python train.py --hidden_size=256 --num_attention_heads=8 --vocab_size=8192 --rope_fraction=1.0 --qk_norm=true --tie_word_embeddings=false --learning_rate=0.0128 --schedule="wsd" --decay_shape="linear" --batch_tokens=262144 --dataset="wikipedia_en"
Each number is 128 + 24 x the weight over its row's rms, rounded and kept within 0 to 255. Layers, rows and columns count from 0. The size above them is the row's rms in percent of the matrix's.

# layer 2 attention key, 512x256, rms 0.257, rows 386-396, columns 64-127
size [ 83  93 101 106  99  90 112 101 102  96 110]
[[172  71 138 112 150 106 145 114 173 140  87 136 114 137  98 133 131  84 129 167 143 136 159 162 106 117 138 123 101 105  99 151 128 106 149 157 113 147 109 138 144 105 132 103 178 120 157 129 122 162 142 171 138 109 156 118 154 124 120 129 130 119 124 131]
 [122 104 127 124 144 114 124  88 124 124 116  92  95  99 141 149  97 149 144 133  99  97 138 129 187 107 135 104 133 128 130 151 134 102 133 132 137 166 175 114 112 117 113 137 111 148 125 123  96  92 130  99 131 152 160 117 131 175 110 116  99 138 140 153]
 [128 132 166 145 136  97 111 136 197 136 163 121 146 152  95 131 147 160 122 140 141 121 141 149 127 111 119 104 137 129 146  92 123 109 109 127  80 119 138 140 117 125 142 137 125  80  93 134 162 120 118 142 136  97 160 165  77 142 157  80 132 116 135 169]
 [125 137 160 163 169 128  96 134  90 126 155 147 132 104 107 113 182 128  75 138 169 152  60 111 122  93 145 120 142 124 154 131 133 137 151 153 149 133 133 135 144 157 134  79 143 141 134 128  91 148 139 121  86 144 108 129 109 126 105 129 159 126  95 144]
 [117 149 159 168 124 139 102 151 128 139 112 121 153 157  92 130 135 129  97 132 126 120  91 151  96 106 120 152 115 117 162 176  83 127  82 122 136 109 148 111 179 139 118  77 105 172 123 124  99 149 141 116 140 160 157 128 113 161 139 134 133 159 124 103]
 [144 129 154 109 168 130 106 115 141 130 104 133 125 109 154 129 124 154  99 145 106 164 134 102 123 116  74 158 139 129 137  97 118 133  80 163 153 125  88 137 136 102 136 111 146 146 145  94 167 110 111 114 136 121 133 152 151 140 104 131 149 179 125 134]
 [124 119 137 100 119 136  91  92 136 111 169 137 122 134 134  96 115 105 142 148 130 156 120 150 106 149 220 147  97 125 118 100  81 134 152 123 138 150 147 140 143  63 123 156 131 101 151 114 102 159 114 140 130 111 124 104 193 146 134 144 137 115 124 110]
 [106 120 119 139 118 153 125 154 102 136 121 109  76 174 135 107 165 120 112 119 129 142  96 145 142 111 106 149 132 105 118 147 112 140 124 129  87 176 117 154 147 183 143 179 122 110 145 113 106 163 152 117 141 132 158 142 112  93 182 161 149 149 129 109]
 [132 138 147 154 159 137 171 152 110 141 135 125 165 133  98 125 143 100 119 143 164  98 147 155 111 149 107 128 116 165 126 142  96 130  94 160 126 150 125 145 157  66 119 150 158 122 152 149 146 159 162 140 114 147 134 118  92 155 104 109 130 138 117 110]
 [141 171 122  61 133  82 148 111 162 106 117 134 111 102  98 145 136 114 145 122 149 134 120 132 166 133 166 147 180 114 129 167 150 155 117 102 144 128 109 145 107 152 136 136  87 119 116 125 106 160 172  92 134 149 131 107 116 131 120 161 106 162  98 135]
 [ 83 111  97 136  90 106  76 107 119 140  83 146 112 101 150 131 103 107 118 138 113 143 117 112 138 141 139  99 143 131 171 112 158 159 168 127 150 156 139 113 127 122 159 107 110 139 104 123 134 132 115 169  83 130 182  87 115 161 145 168 124 123 105 127]]
# layer 2 attention query, 512x256, rms 0.263, rows 387-396, columns 64-127
size [ 95  95  98  94  99 109  91  95 116 101]
[[139 126 152 108 167 120 122 120 167  94 142 146 150 142 112 101  88 141 153 139 118 134 135 156 144 150 119 170 141  84 112 171 172 112  87 105 100 137  93 130  70 121 107 149 108 121 132  98 109 121 118 129  71 119 124  92 101  87 129  70 155 119  99 153]
 [130 174 132 119 173 113 139 154 125 123 154 135 128 144 101  93 167  97 119 117  78 108  91 117 115 124  87 140 114 133 130 107 143 140 129 157 103 102 124 129 139 133 119 148 131 114 185 107  95 141 106 151 117 159 167 128  70 102 102 133 158 126  98 117]
 [107 117 105  93 116 153 136 151 126 116  79 101 100 120 116 133 125 109 165 123 137 163 148 104 148  85 157 113  90 140 133 100 129 120 116 142 154  98 134 131 127 180 100 129 161  95 171 132 117 115 126  77 154 150 130 112 162 113 113 152 106 197 141  98]
 [119  52 126 104 140 152 133 183 100 131 132  72 154 116 156 153  88 136 161 142 112 144 143 146 124 116 103 128 141 149 136 167 141 131 125 102 146 150 160 185 138 136 133 105 121  98 154 117 128  98  98 145 166 110 137 156 113 116 121 125 149 148 133 100]
 [140 134 173 142 157 130 156 151 111 157 128 118 115 104  56 111 118 142 109 152 121 114 130 126 124 123 129 124  58 121 131 136 134 123 101 144 125  94 113 155 119 154 137 154  80 170 123 126 117  87 122 123 140 146  95 165 111 109 132 115  99 145 151 132]
 [133 158 132 138  74 111 121 136 151 103 149 150 127  99 104  98 154 153 143 190 125 176 121 149 123 126 150 115 128 183 150 167 146 139 111 139 121 108  89 162 138 119 142 140 161  98 113 116 147 138 104  99  78 141 106 181 117 173 127  87 119 113 135 144]
 [136 158 144 100 148 183 112 104 102 107 172 107 151  61 172 140 156 166 179 131 140 131 141 127 127 117 117 160 111 123 109 160 151 127 120 185 133  81 147 128  89 119 119 129 126  93 109 161 102 114  91 144 115 146 128 138 144 127 104 139 117 119 137 129]
 [179  75 146 110 112 124 120 125 127 159 136 117 118  85 126  78 103 144 150 158 123 139 109 165 112  95 137  94 169 150 173 140 107 106 133 122 125  93 107 160 156 128 145 142 128 154 167 158 104 114 158 117 110 142 156 126 135 118 121 180 147 172 166  63]
 [171 102 187 131  81 112 138 166 119 142 159 114 165 143 147 140 117 127 115 162 124 136 156 116 163 123 141 149 123 170 137 163 114  94  81 129 121 113 157 115 113 148 138 146 111 112 159 124 173 121 140 152 125 142 164 160 153 134 107 136 116 119 123 103]
 [156  89 153 159 143 109 125 114 114 135 125 102 156 135 165 149  98  82 138 117 150 115 106 152 142 113 119  98 126 139 109 102  90 126 163 126 120 147 192 150 134 130 153 163 147 125 121 110 153 182 135 161 126 144 135 146  96 148  79  96 111 138 139 155]]